config.toml
num_key_value_heads = 10
bias = "all"
parallel_block = true
batch_tokens = 262144
Each number is 128 + 32 x the weight over its row's rms, rounded and kept within 0 to 255. Layers, rows and columns count from 0. Numbers have three digits each. The size before them is the row's rms in percent of the matrix's.

# layer 10 MLP up, 2560x640, rms 0.0642, rows 749-857, columns 0-127
094:135162083096174119138101137140132194117152141093149105124143143155056038086116067132093086135107083170111140098131076128077160119136153102094089116120129096098079096101089108161130094078136089122136162151124114154133144139098148099108087132071104114114123094060129130072099038088135113134126096160182108137076129140175144102116177115095149098108109163132140153093097108186101086106109
096:123139094100140149107087127154161104105148115085149156116096088083162114161086177182140107133152099146125171181170147120131118125156181108096118131141091197174073125123100108130159101151128105142121157159127130132133112137154165139161142117149155079198104152108126125117114158180129129173124122139150130177115072100128120122192128110100159145092118141127122157157098083121161162124144
097:125118180094091153123138139091077118154093127168142141106129159098128127099096150179135143096058137084115084160112123151183134114071137199180109101123116058117138100150126107192104148114145184109120139101084110034053100160130133150124101163133049168112115146101145133114160093141168087097103060147087136137121079168117122119163162100132090083117122151105092115111139046165126176151108
088:107133119128087145146184175134137231115135175122082093145123130160166152142066116086127157097125119111126161142152151213203103077116172108122119124253094133121159126110150195136150104141117121140123141109212065157128107155040083099118101149143095133153143111095115148137081151115142147071094093122082135159102138094133202127181127185092110166171095145139145095115113173105171175126134
091:124123136096170156112126165095111125174144143128157130132113136137082111124142110151096123108122088114098090179149091145119129129136139072195140139126130105145116089115100124068163098110132154126120137132186117152159144117082177147131129123151132111139180160142118108128141129193121169150082045200139135085134156131107176142117112154144086184121119157115196118119156109118138095073116
096:112124082151134134168110120114121157112134116111106124102108180134134127090143115143135131103079103126078115136158153143157170128147167095104139127093153149086178110087118159123150114152115116155142160112116164124147052159083096079098117086098139144134123113118112134102129098160099153113167095138122090147130139138106105115092092153092146114060153110083109145117168137129108212155152
102:168154195110130128110131100101159146162077133151164153112101142142148096174139186164120141111140186138176127145073054131100175151107122132120166130070115190164186159177144130206109149193178113085066193122107109088057075145075182199118071119112171085081155119090086091103137108170046082129129166146134058105081104122104163170061140142150106122155132162067142121154134163127135158163108
109:119133142153111144083170150140117144166160182147099068104130164141085100134156232136099156126178111106063103071108105139116182133181128179097156145091063119102110157097112104103124105181110061131131157106135074110136073086103178144137191179093107066194160099125100135144155162124144098085152076137137101080098088098126178191187135133117134121123105165105116159154148132113137114082082
102:170113158156181113103118118163085171120120058104129092077136131092134133113121100120090071125151122102116117147163085144188143088120139118109089116085139113053129107139178084182116105147107142130106110188101172078117167153127103062090119125119121171144155157104130201156112173095155139128147186154139105158186131125111151135080110087125081159112089148197120143119143104188144072109089
100:151148158098124189117147089105160106134134063142165112197174074081139076085153182101135138165086107140132157071149115145185126131214112084155052133093079123096083162127095116101162122170135097142128146103107104155159168181104148108176030101166190075082092211117081164163080132122195169116133136146159105138135142116177099114064088190129115133126171141162113133165151164149132114154121
101:117140164140126124159135165082096145083062103135111128095133097134148152163146080131117135143108140114144111087089166145098104059151103116110101105068098119151178149076107113133152159126127082158087101117154115131151119118089054111171146095123156139101065097096177105079114110108088064091156106097158138102178068173063148165105150140142138165152105159092055115138140104142150181129073
093:169092112111088121105068088088167099181148146158122186152102113112169153111182144111090110142127171154081136094175186129131160115158068174085108060161090115133174123098125100084133119178075109097130219163117115180068112110112131136117112143151142123110112103076140117088123150080067129081116137181156125181100101116149095165164144136155141139151111144099177115086095150112139119147187
093:101164158095186136151196097108111152139129182158126121109139074099109118132162154093166122142151129089153152164123146107143132068093120140117099110100171118123127127110123092089095112118117144123172111111093197159172131100121093113140138173121139106157144209155116190124121126168163115107164133135144137160183141161127187124180096127193136072130088130135106199175122116129042127149092
096:179131166135137102178125146087128168136126137117171171130122118122136043077095136151130121103106161151170105162106104130106155136133148138095179103067107129113071142130162068149127127165107145151100163098106178134109142124158089157101137099101137130081143136105112169158137121156084070139092138151148142138125148107124089185140132106120095134150121120111095100079090160179126152178066
108:177117138116184153131140083153098118175140092180166110108123111091099088060171159103076121141112107102137147096142070128087134151152183116193083139088120132179125139134106136116122162206147069139188178161140147185154159148121173110102054107114078116076081108125084152108082117125105132102136071122097150113083162058166169105150142129097131147117144116108112135142149092092121130160154
102:200105093130115174130090119121111122124094159108155162146105098141220127092131126106131131157080138129192157071102104133176166149125101189138133128147106140095112174118120176146137114065177074104153101153198077166118144182112135074183079119105144132111149181119150190116133090180167134177161145089154146134080139178200083099102080095106119168118100118110118161094136161171143128111144
092:093156136081139138175144157104139108173094155161137138121135126137107118123153148061105119143111099131097098135185083186138080010129135085137210090116144153114183125068113136124143113128119100170139158153162084114109115083131157129072152084136104162141116127129087150131127168105127070206124119131142150167162144122147125070122091084175096127151130142164108157086155077120108175159116
108:182147105028101116100173098185098142145136135118121133129087173130123148140175133142139125115070124164179116077168065105121138121126121154149151167101054138131113095102167092146107111156158127092144128124145100145160170114145120126144130152102170151098166153183106142162152156189096166065146162141075160148118123130047138050079130099078111148114145165138111079065094164171123086089105
100:148097141162112128098170098120073113067145175094090110095130140120073112098125166126138125088104162186144083175108144157092150144151190151186136158143059137085100143119120116037148113162105076118134141127098116113118102073115156083099084121119138102108182052131113107102093189100119151134152111077179169123111143129144072139153123138197106202130108161147054130145114096138190105155161
101:137130145116193112159143104169103130117145080104117123165140108109087108153121087140118144139082128119146101150154153139216140116121178111114099147115130104068090085177125106132126155147194144132147180099125113120117090201131120156182131150169159063125140148148185072132081162132146155129090136116135196052113111159124143139097142149085174153182185116134129107104105135140147106073075
093:194178064122126156093154140102124134111096147024131125073145151121149127117113135115157110107155099093095126139131127169127154117107144109126185151136133133153097066130180094159128095082092111110103104136117168131157140182147186165052137143157074081084111131133125177119149133115091148127117125150164087091112191119101193061114127170120171164120164077103126155126142093179045121169098
106:152134104164165153100105071116099157101139153167167122088066132157107113122171131078111198103118070148128130122139199177111102080178126078133079157147124159134129063099112137183152106094138073131123091132133116118128124138114104166128065125113076159133101154068106066119134123119114081126095158132149121129129162125101130133090120159161101147094089051143113130122120169109154068108117
099:130130134057061144058179174136141121121129092106059117165080141198148196077196140103025117160097101152152152107088141142154158106134135071123125105153159121081165148114163108074105101129128111164120109129117143088112097137112100131129168150144086079155154109093095133094144128126087161135114128105060183164092078190083108144143062153124107117085080144103095121117130121144091170109146
098:136127158137151129168149090089129101071145091170099150134082138134132120158121099168130182122102162122149090096076131134154103217139173104131130105131133137104098159097158091103121137129056138076168125090149141109107128093155096147118158150102131124180207138103131106093152162181111058130120157096202160077170124103125143073090099157135083195151117124132113148096132131152118139158140
091:110133138098074138136097064131067055110169106093110123140115137116136109138128147118140115113115140100103156104129122180111114149120137104116072118109154069160083093170147055096100143136105131178113099159157120126109141054122126124202169143110164103102119114102122086107106114094104126120147148123117116137098090077104150118145040164147120149115104067122149127093160115121124094195121
093:142143105124149171174130111123101081137125125157172143170129102113144174150118130136143156107178127111120112100099146142123130106073106154165150169158107104164107165029139156137113105111129149163100161089143158110078106156112177140088148161135104127128175126086164125207145126171113096151111068125074107176104154130207122150171110083114148143158137138176081126162159077090100061122125
101:148103087071167143066112122180052086177150178084168144090175112097123156121104073093053091197101169155183108097131164131128128104120145127091060172072147104185113139127144098157093131160129142137104088102170037199158107165139117075136119182124115108153158164155135115105113082099111084121135105131150156111141138113099135118138095117143087144144097113147139113060157128137102174144141
099:158108141102158159118178170109148130163080148161138093147115159163086130176142120140123087203137090174158144142139164168154150128200152056176111110121153111132189129113096091112104122143120143107096210165133120196112078131166151146152187106117121097113120149143148165121067156168095098070118175091103165144082150117107166063093170167150147094122155129119129133122166200140099103154179
098:115142134111115148152170133130107173111125151145122150120049116107130117108049168100142165135133167133131156073130184052167133096101123067168077111212136122116109132136089043131205118101091112086152122162123101127148125103158177064103104105181094111091151096138106143127188112155120114095170169098093104171113154151148125076148092126103122141113123123169120108048108108132164197145107
095:124195089149119177101153138149161120097134140099110144103115178105151153121134127128172126075167121062184034156174160146121131062136093054192168111074095140116127146100080120087092105119126164225088123151130120082115167139136068113098127122130140060156188136123175188147119091142199140140139164147138143163130158176145171175182172112054162140146143145151058183122150048118122127146073
096:098111130194122130169183167131162053158152124178075114100129158092118149082146180126123102154085131107111140113135217172099128076128145104112117161081142145144069088175089157090140143134198119173119173182114095155132102154071194155111144084114114102150090135137128141167143121121151145151136089162108143146080092147158144099074174114067142130149159150132169112115150082158111142160110
096:118111116176072111152135130146163117163185135087100063169154191158106230065147117160145113119141129081157123111103142110182145124098137111112132169130120106105121073140135121189097138144091124178148136089140089163100121103103121157066090165149126096113128187136147074156164135069091077194139107109197107145105158081206151130131118168141180189079129159185124139111056138108144067096172
098:106077168142102097145098146112165168155121111112137150140126160087175136155127140115148081121089080073134120168164093151120160144133207118140145154081091098093110159142129111111119151126148108183112159103154096108134095159162177113131141139118132088115110106152074081135126179153082162064088157120095140111084157121139111153114128132094046172108142125104096175084114083140095071114130
108:127162116124058127160161070142154119114102114143169134137119081178175164171156165156153098139127171121086078112173159127104129132133109096119118135076069112069089102132127122102127145050135103118134082097114170145099156135104115085198140099082087123134160127180186112143112141151141096129139141128083129142169147104127117102177150163097182120125131121189097058122140063150138136154142
100:080159101173113108118137114157083133167109128088134162102118170142047180160165128117132127182074144098157061103081165128096113104117112153110096080161133138095160113182107094196140128109085112103090109171128120142087111154123150157102157111134056135129082112102147119127113105110123130104152152128119042088136117119107142083094125154139133089099113132085121162146133123107146137115118
091:123126086130084181156158164137072130128120173182115129136136146163154083091131112132136143075096069115146186125161078134113071114142112135125172148124177163176157136169121122167119133141150142130111139137155143101139140116093151106111128117130153127091144114114113102157106095160136138124143114077121058108075114100137139069117129142129105140182171141129110124114127133135160161140109
106:105145108130114114121129122122124154143106171075099125142167119175186086103149112091090167091142080126142135106141169139098161151068168138102101144129154116178120137126160116154138165129154137152113135104137113147156160144166093120094046154112068118057131138119134081136115134122147120089106159113154146112154102151125112138129129099090070156110119084098089131208099148152145105193042
098:165185118112145126183099161175091154151142093098156198122155070125119188164096194146113134082165083115158085054138160093138084125178138126101125097144113116126084144146123108112100123156084143135110135117123106166146065141164083140159172119096192129130073126164112161126082135140137097153172106156170183103138207152099136161099140165133129080102084109136163130140110163141182057163108
128:148166139169193143150136135114145149151139112135117180113126124168173065138173143125143132167145124109122154121126115140162193120131123158113147140098053144087204084079126095082112099143138072157207120099132185143119148106154123132123144110168116111136115082095158118150118119209127090148158116083176102168085089092151174136193128158169105135163125120137061158106093113153156146128070
097:126118106146180166063112157150075125115117112086142148129173222159142119130114130129128141084124176126143142113137154105116139097078147131169129119136161172142107155129160074107112125175072108125184096117109122114153089134082150150144131118087120177137174170130105108087138140154194214109098109115129155123107072133129119183202162110094159211159150166135193132060138089097103146190089
095:228163151134066154095192071179147151171127130159102141118111094126113134162177126105120086086154149138113174115167167152160090155116113129152078140160122169119132149137103145142103129128153184106137165142108113133137126110132162140113095118113151153126171142075110185126126143095113143132125090137143077212089079072136164185191096118120100110134100152133100084115124201135122100127118
113:132117170103145167124133121148085111145155136121102179146156105153086140153096144143179167122102135163166133089129076131159138166094088120129146135233081135043104102136089122189144142100139102080153191144168125139165109060140125167134138059133121119090140135106099100091141126144142102144139118181192157115118158130114102110162127117179089141148125163155132099089152133151066075149144
101:140099057160183149145118170164167142112110123162135096131121121150180162178198210163163109175136127132180122131082114171136110156124093158099163130198118104088134133190152090151157162116165152131109057146172124118091099148129163142108109135116153147137128166132165171143081189146133098126124109172146107119095140136124180167142140101130164162146148130124111141159116123149168157163162
105:145147133121125109107151106179115172095063111129112120184106121128117090120042119154092069106132169121140071094159132173126126130146137159102150100081075113135128119096166145169147132123110092133109131161118141141159201047145085115133143161129169139146159198217160176114137117117097189172126141187172190183151148175100146131146127142077071142119064112145087162090053159114138129056151
097:129114159104073074074107125087115138155134127075128127144146128181160114164182101124134067113143163166097090105112072190143184106104099074164118151192143108141169088105172053145093130077072153135141163138110110108168123137111164094135138080127147101095124129157165081109133130160085137089109173116138041123145129171115176141080066136134083162120086144124110090103098180116137175117104
095:146094151112183150130145153124131107200123110109160161111099107092126146155146224086108165176149104162157111140088161119197158148102097131138129214100150153108102148122086124146140144077080116187123106112114100069123168109163122135168131143150105119151117128208152112099173144148115115147172133106122148144086088120165106095175108151094144179162108176155061094119162127154131138168151
096:137152102142143157159084112103141124131170129143118156169155128135185111144130127155132142088154123132092155171126126145141138137161121169215086085152135199121137147116170059083121146146130104152165148102155113105132116185153116096168138056154109084077099109064195151118073137156102082126145175114133105063164118138165167152127158139133161118110139105175144126111133114132105168148139
109:123094136103101171139153152144141188111150122135172113064056100115161110153157115120106119168166045107079114119121133132142111155129122125155105096137114160110117144151165160173186172126127099103138096142140144135131117184123139150094041158212096171124098129086097136104043077117135099116158049145137202117139096133168077155136080155103154133136170211127134155163111090117157114124126
093:152096149192193192074164139146106120155119115078163132189129082144097101103154101113100116149086178114078117085118141112143145097133115158169064182152129110140166172115162092133114163107178150166134149149094141126096129141178092170107102098117119156187151107166119179112185180115182101214132084161070176167113174166094111132207159171089156101066130111121143145103112133132131098153066
104:165082127147101155087133106106054149109120112114098128096165088133048082078150092122161124148110116135059062178161146086101084164156091115119139124118114124169133145149133099103133088113132122111110089172148119199106134079132183149113134143209099090089102125140138138127112143123052107112184125160075090102106125113131040140106114130175135181123141112105186091123134125126139112172141
101:144117138101108119124114104158133135150136144079151143075151100134124152157149132146104121079079111111099148147182134153125184082123138140086111086154127160099153128161156150102160166132160128129049079120145186189160172136107133111088133166154101149051156108108115112141153119074133110090108059163173121153125112146177094139122055142138102144132139114134128170074139163134132159141139
106:106064134071179100130172109093102119107131177128090139074144108188160191151133083186087146084157176116124118168117100123169124121124089143167159142070109205161143086078121119117165135102139088107126085138077085180121128139096127125125157139133133112068137124136168087161164140115121105133021102125154143161110124133163169109109178112181085148116153099127092138142152141172131107142169
104:161127172103126187127094207132167179092074125085120121113057125128141160111166141107097087105138207181131126139112215124125146138115097110150083125111143136145116157135148111140079132128105068072049154173160127117116160179205128072087124138099152099172102124162157121114144194163077134130086123142111109140128092092155115134146096184128155125166121147208178180134187088134150096120158
093:120075116085224132112173140140103123089148121103077092171151120109198122168153069147219147140102111158138142157133138156100146129105109125092104099111172139158107100161100108126096113199174123143196102106091159116189136150056162135144179132185111134057162146118099090135185145125091154075119156177065160107084119151143169082180171129124157117084142210140165117185147107157124102136120
093:096040165151123117087115142109157142110155057100208130159174134122158112165108152138118131117132093110138145090166135105095064133170177108166129184179092157180116129086153144115054083122085142123127138145190121071142163142121122115135119089167062153105160107139086129060114075103096112062191138075181121159055123183124092101157089163122148091174084130113101181127111093074142117078133
094:103077109070162100130089164144111151152127149178113165180152170134180126109068171157143153099167112099125156173173150119148165103130132130109118133089136229193077085118101106148198109167118031104119114125170093115115095170171137155098183131096130131088135160175199114149141123125160128145129074155147106143162112153082113169177098102115125087118107167056135109164128106143109032098103
097:141153153122041086158109174124113092112072161133165130143094170116139120159126166105167091085105149174131208113113096201118132117167128141105125137174149113165109159159161118128113139128149136149115143093126160158119121151123120082123172147147168116133169115163138113091092087104127150173127140095192137109131146110076136168152164098083095122106063093159128136118126121128113144100095
115:170113118144169188165081110084148163120145131140127099165122184178110124117116071103123116157084148141133087110094149079141110142210187142123177080131117172096162167055108103135159188140175120102085158118055189193116144179095162107113099134142108126176128150150181159173105207182118069095147105075123107153132124093106105134127178156094106137143174155125134100147116136062133103100128
097:083118095166230109116148160212118129110098165144096112152159159097140145094089139165127145144157134101137101139126179108199187167157111237108142056139163131112114085136107119143135098105144127137136201078144129128124114112100109153122135103137100088173109154155135168100076160138121114110087086105161123082125094135103182179103128178091215123107103132174113066133142126139125161129071
100:097138105104118142118114097135083181164106145127157123159073133168105135101100110153066114105149108173128079141107064172142183143140133227116098143051111129161106146111160096120095162150132163109111140127096137144119146131161107171172126159071145184171136162176196144146120171120117111130143094125098109122150119116133154135077154144129093092157096162147118118093160129117146160137121
095:133102105119138126129072162126149130132160138167113107174143059062128164115055161122087050116142076108106088138175127175106130084146089133140121145136090125082126157109164145103181127106162148151119087096142094142178162067137077138083056151162124158134094150106168054145188131095127120120117126122128090104096173133053093094132139097129075153124102135044102143096098164121159121140131
103:143091139135124139089206197137134163167159132060122155102144105170129094119153150107137173109129142090136173117204157151195158139165218129095205090139104111148126120162150151110164146108109094126171125094083122158129151181146105182163107148113076088135136107052098110111155191155137166105135069088103153055075109151132129095149132114136150129134105101160111097121182116108092106150123
102:168080157161123205184138124138118129092094141185063141110145143116149127132109167166107143128104177127132129120096131126153142108101058150116107121075152138151075145124113117170110133149185083141082128126171079145080089139159118092079145149139132151097088155146121143120096125161067115101110132077157110155147117137109122130156153100115154174152107120103094106111216144109088177099150
095:112142126162159208108122085164151088141197104136150145086179123097088129128107111098079049108045139124095163125187123082201192145157152068135159151168100098124164120139154147161131103138095096094115133155073090165140035074130127135123091128141136097144117118136126164174170124116105080148079154120157083120141130173165170103108187108045137141025129094127104078134111127145099165171141
109:169183166064168157109078137102135087152076200118103135082086144157070136160174159131195112118153063173152077106087100102060157095157130141129119108143119147118182092230162126133036175104108118158114096092108139138160136148141161129183148125089157130124068129142145106099135153110200132138113103128110120102067141094120142148118149134158100097176143169113134190166119149148098165092115
102:146151157149111179129095070197064077152136085177139132119179093126121134184148177148122105157146143097144164081110090131171133116146145106121126102129144153156141107160117118114157118141167087114190188100112114215137111169107092214131156133181137129194133147182100096113137059159113046092138128131129128113151159132124124126186127140119099098145067098083167172139102122112173105130130
105:136125106144156075131119123139119097144100130162167135063135177118097113122086120078144148170119072118170131166136129083104153160115180120072165127104099090072087101157100100171124142118169124149169145076135121138134109149086084086129102164143111109116175123133149106095156133122063154181139134101083145148155125053105181135081172146126110101132077130177105130155108076074158156167133
091:182094106157143159094101135131131123131118119171130166124120137106141156187095207141123161127155187086099131097070119085158153121113146160120091126112065155137119151098133131138160039189167106101165164146073156110126113137151090136123124154123143106142107146191117073114095071139111092161173156163149103076201178107172141083114131080168094104128150177109138128121102158149088137112082
106:116153146173168111162122141152165127157087143122125107100118091078155124065149126156162088130185109185130118153098150136084172107094084135111143139122177119060158096132179122081134118118161099132153169172131114192143151093097158175202107064171097109137078153157137100105132176094110147091105147113111187146134125073100140117119156175176126122135126150102147124071168107186155119156178
096:091100119181183108059106106094104116091119088120136136164171139066162136148116146097117112075137139059154094152088189149165125154072143097141135099157106106185081172165104161114092193102127129130083133119159102133151130082096126179155177226118091105147143126134147155151162082109121101162176110079148084102096112153120155145122103166058142066176122117152127055096116142138140115070105
103:108186105114057127063086183149102136072136154151151123152120107117098183147129093102156105126148134122091103124176138175095169171132176155104153185135134134123111138114096082160099157123094115133156162112177138129095128135019101099096102129094115138149119116057162144105129115133109188125123060132148122089121063115121095115138136132127104172129147062177114150112125105146183072127097
090:083083133128119095138140169157130076091091123142112088183117119141107121170154074072143054156133131134157135140133161085113164165099133194144108154127088086118131138085125121130076013148141122098110158151086108147070103144074109136182161136131109093127130120118137079140151111091112133085108180145164124156130137139104133068128097114174119141144126078106073070177126164117091162115173
096:086112127161157140115108136148139137143125187150130119163197090178134178171112124090129105110155121172170164151175131161084138145124097179097131128149198113194124174127141117152074156195162164104198145145073128099061106170181147135138130139123121100135086160121151182144110202136172123118177152119169132149138106096090160139111155140162123211108070157148131079073106139199126103209208
096:115128113106123105165140107180153181080154121195123148085143155116166192114164056112143125146159134104097205126085107132139123115186121111111100125053151081093097126107134060116143137111137134131142130172120088132118213116112140150065135118128091165149164121165159096119126128103182130160159135083109103123089089114107124117175191104141127156104156193145121127150198139113096079113064
099:119104089073094176118179166150151155135100118144079104170149163154125158099101116163144172123088182124104115103178081133131101165161120091075110097112126134100068143142118149121138149095129155127096137169120108107209134180118138114138064094059148092137112124153157146178102126155143104187146183158071169128149171147161112150169128063158159116131121109123123128116072127112109131150207
098:079122101168190173146158136137173147145148096126107207065134122125138174117179124134133147097150172130140119140121081191162036140193176164121135110100076180146105207128133130178151130075131125109146132146133203168121140077208134081146135097149173130112095126078134153118144166148097160085106102135093093100150146056177105179090072106111087132064127064120126133145114111185120140131202
104:163087184172117130147160169095078109138133200124117128146171036118142114116154118109128116169161152092143119169196171172107150198166177098138143120152101090161130152187076138071116123118106116094150157037117125147167129183147165135179114137147150188086087119105118121132116163097148125164167121107130116152137146123173190098152125170130207180114156085154106088168137154135131147136137
099:142118202118080152099118113172148086122114168184106133096168095114086125118185148113096192095103122129146074161150085120088099152190130173124121083095143134209171081133161118126075150154126100141107130142143141142120112164092136086040141140158103066092096131116112102138117156126186139118178130108135167142127156073127039140088153121116088105106106162107136143164162114123102111119090
097:109072152111126094145158110124119109161194106129155140089174127119139113110106061134099103140111134106136081101172090158141117082100148067118122118153138131113059099117110155105128069118184103121109180179138096113098180127157125129071201122121154123100124113107126105106161103201068176142130149144149172171163099090128162096135123161186151134185102107103078152107103146144094101120110
098:136122189183162174119111096143118155164149091076103138156145211142201126086085141177057127141143127154190069142091122164093165172180096119112087091137161121119080158161119138135091113077111105203170155169147134166152124072106163169131149139079102078064157142085123108161123092160137135136156100138191072117137083116151121087131097114061092170135085108145113107170148140162149075093097
093:094123102112148129136188141163102124167142111170128174114123084150160120208212111167156083167071171124113122185058096124117122163139095144130121148143109145156169144093127130152148136148127141107113141146114051149152118083100156147137158170174161103149137100092089167135109154112119137133142114155135122161199147073188184150158111168153149129150121107151130126140098125162174138180164
095:101065140172089133152160151079099065156164145137140120111106124149097133140135059124112143077131157106133062119138180084146139082114134099103116163158101079164116083121125109151107055136084092083177067138118146160078126117084128120148135133189127095113147165214141139110129153141115131102092124115097099136126193154108119104166107152134170112161086136099130114072142195091107133199053
118:088135177136107142100146127223082149077030103146129187114168176117148173188125136114120184133140088100140087109190203112157103218106184124139127179147139188111139145166104086116039131132109134060067142121179088143142103120089136073098129129194127140057095099061132147101147106157118131129098125139054097122215114117179088132073141094155122167171171075137113080180137140164075153069151
103:169131163136073109162151133110145134087144078149091143116144176169148131071172142150123137045161093113163124090114126089235143140063120171048039103132118131147110108107145109102120192128125043146119138109091155101141149118129120110112062099079104120109101151126118121109114175179101107130143115131098092213182124129140097123073171122098143133102179094227162093121157158134070165143147
095:118142143098106136140158145090082146124170185163161092123116177108070103098080121145104153151164085107188145154121150117090141105141170152111123091124141133136166067150062136080142133130189115090088146141147125088167076146159146156136211141096135123120148129092136146121159182088104108131137118127131088166144097168129100115143113152082120117108103149193114113123072107154100104140108
098:146137125103162080157105137134079074177180140112124178065100101155107140154142178109144054065051119111114065121211142123145091092145110098170211090122126151149168128157126149196099140083157126137143137121129179102087096153191092106149103148136125089110191079153121189101156147113122134141100100129135136116138177087094126120128087089166142192087122075082136151144130158142188177118127
087:085117141127151097100167114153142123117115128152137116132130186146135144082153128083150071152112136170085121118106158168067139128153143148103141095117105116158090136153162114137156111155132188126138091114105124126172078065186085077127096117150090137149080157186120150169111093087130152107130155145140145159111150116150099183147087131146097071154131100137150137092135131075138047087130
101:188132149093110097138137173121159132070116133155120142165141054115134149125072187141151177127097193132130152068077159161141109150097132140070109057149105118154130108117142121160176149122123149125148140109125133115156105128092143152142122095084135107123101151108172108117122112134134081164046168089128087093078143116137144061182138108113107125107121120123092099148126087159117147140096
088:130098121105160142069119121081194135147111161124144167122155139149141105189168130056060147202152149081065163162146136164108121025184133130133136112096129116136115137157102179134140116066137162166133075204115132172080091093125126194145115174123091069080138181072122101098071143095060080073118100165182128074073148139097124155168081108135107121106127138093133193113111169182135125100153
111:099072070070093131114138107152138112128124107069129159100135115144123131167181129153159137153105208135114113152081140159124160063214066110135152122112107114115117211133169115192101145128151138102161118058157163089111113111187097169096126131134088173130147114115119106120166134185057151087108163105093096164149139119127084069145124201079085150124116163108172132108109130039138098060095
111:141149084101149093116144171161139136157095116162107116149127135164132061153141127142149148140095136118147150135122133206136122138129153132127126102114164170116104132140037120202113160100167126108137162128093082115108091129078043210090134073121149136122076135148129158117172150105088094174144113164093130095111109080109167195101100128164123103178131138150112137142093120152181113093120
097:141069138090145150127115204151121153174193099115124150105104082131122066146104139145136097112121137154123112159108196101152105043107085112108047164074153123151129079147129117137143178152154142151104086115110091103130133122121129141125085095107099125108153117133097176142139165110133155096154077116123113159087123187128140187134084081138051108125140160142175142128129089076160169089063
097:128105102123166075155147152049111175157118114141139100036131116156154133163148146150182133184099100130137199125174136143150198057124160166099100065097167128114111182087099119134091133171117083113122117141104160122156111130145161131157118093100160055137116131168114107056120158147173093114146127113076130154119130103156110113128101149165193146163171112148096116114141071078117133124142
102:088123163163146151104141083160176125196099119104066155096178050133142164109137120148140139146115163138148085098117135123162123078114069194117121167088165125094105086139108147148102123145157064096157113119160113094118124101145204081205133136148114075111116159105166156110097143197091151137054157139148137174125183139119091124145123128112118132137220115105091175143085154176101061092096
101:132157104130148108116135121160067108128107176106202142147138095158104129128089082147107162134105091141093132084155150159157216160085061104122155065136133081113107116153128073181160088176150096077147119035166097133127083129133100112156186147132128140094048145155135142107151126112148143133121105118137119155156120202121119109148122157122094108136149092129172142160077131104091123164122
109:154145105092158095067129126163167133112095143099091129195135124159161149119137131089119153099085141124182161140099161189108150133139145118131097138096115156092124139106129152108143162093097129122144134119110135086127135119214082135148081134171119184135091185150071118172167149112116127160114105148082171116154110187112136134124146154139177092086134136106138117053093141105099130154166
110:103152105155148152075090136054154160133075196158109124116111133152175144139146109139078081214069089103097129138140195120100147103095129110126125163093102218166127149147110124130135111137158147136164083131129135144228085148141140166114165182075030098093135132136058120088125075125076126115122140108135156126110093100172124107204118190156142138126156165149147189144189116155095180165229
104:096116103108145128172048152152119151070086128125150153139154073130167145153151133102156164113087128136091068088157087070137051110143152094057088103094119108160131088112118137151155154164107160163117099126139148091205117150085084155101084152135114103131122126112121121112158111076131080181063119121133091109195068119150123107110077193134114067113131145089137189114103146076117173128146
099:112126118114066170170152124095110060121161168137121077150112098121109173172170178106108198091129147141138099137151122120113121106198107176120132144141092139111107168079117099173099061113100166152161145130094133065142154119138072054162102169154164111127097117134196110112106139145103141152181102123069079087145112122072114136117142157151158172101127149185173114151099157171086124143130
102:144162134172092132061133122095127103141112154112160117124154147110112135136148144146057156112110125045155168090109058181161087113121151094038119095089184203122128104123144098149116100164134178071140130147166147124114148147105070214130091150130137113180130179147070127151115169218147059125105147121118167148141101157128104224139154111142215129165104099112101211136134140103152096126139
097:148145107148176128125100176147094135127103084128160145142129114134105163084141068102130143058151143168117095191090155172100105154151088064184113156150178139140077116120104099120084133134112111146091113100125139065125131132104169108125122135113121069111128128108195129151115171180087065138103159076118111111141079124131144097111144161138138169164145149191113098108113104114145099180169
090:125059099086095098123101098108159117139106132181077136112116080088120156111155087214188095124103114092145078113136121117125136125174138112157110090211099139120140085121128127112130205164152082183100135146173103113129153162144124117118114142149132088155160113051156128124170114142096147152115176100143083164183111134146167190175159104045163127100164187148141098121169153122128100067119
097:093153109144144077126118107116162102135108138090101148094106137087116117130145085111110088083144065090112103108091123147128188141123111055138084165155136136166179122125158110114083152088121152094157123150119105104078130105149127131133163109126070194146111136177086108084123151107099110133163167140092169103086196153062176120136129140144156098111152111189147131058196116144159124120160
098:129082154134162128108156144129105123117141158088117204104116151094121149138160094185074158057185148076096118131131132135134176212106140197164174138128071113125166128099087132128179112147120180103099145079106161095128130110136063082091154113084142143169105163195143146109095149066075136114124108135071134054119085107115103146110076163142071098135155173101141161173161105102108103146115
098:190140163145145185117124089120157134094122114123107110115087111131063100125083126153125191175093132147103129147123116142108162109146123107127139079121100154125104168208100097097152153124191126160081091163198134141115120155148157202157113111135113141112119105147156071104117106108109169150127130095139138090145179129100120169169096093089097175121098195103127160105088133109088109066109
093:148160111097121140122112031143098117119106170137092153191087099128160100175132073131116138106158071154161100062149108134168084150164152126127088134075088129173152141164089124147085134052152089165110147064110162136175106144189141083120129138103125106118146117120151116131144165123147142137085104164094095173070068097136169119100125088069085070080170099104166124165096131129116069137092
091:121139166116123120092088152073153123067080162135095087133177090080095120168145111091157145177148195130148144142070130099110097067122110175141118125129091072154070067178140063111086126153122118099169164114126149132146183090092166154096138054169124075100071090171142092167116117117094092120088121108192127095169107139156099146128094063159103146119088150077099105072179160153101114127124
107:143141089115155192096130159086109159167103144115144109125128060185056170118164133159102171108146124135174160109201106073083131163120152165150157153129110173134054142125137087146124126124148163109104200112124098145127128122164107171102091168201117097142126152057112130118125127143137126040089104138124190113099115137117123178113104110113126199142177178078074138097156132154118101108123
100:140130174130130095110109081125128115083175135156050123158137106114124101111114153152128165091113071176154138160148143201117162061119143140066133115098190156184150141133123143200123078106170163133133086111131154184154159153060142139157109152164149115112161122103105126096163034133156174120135127155132101154097165146156139063041153081079121143115109131130043134108123147113133097106126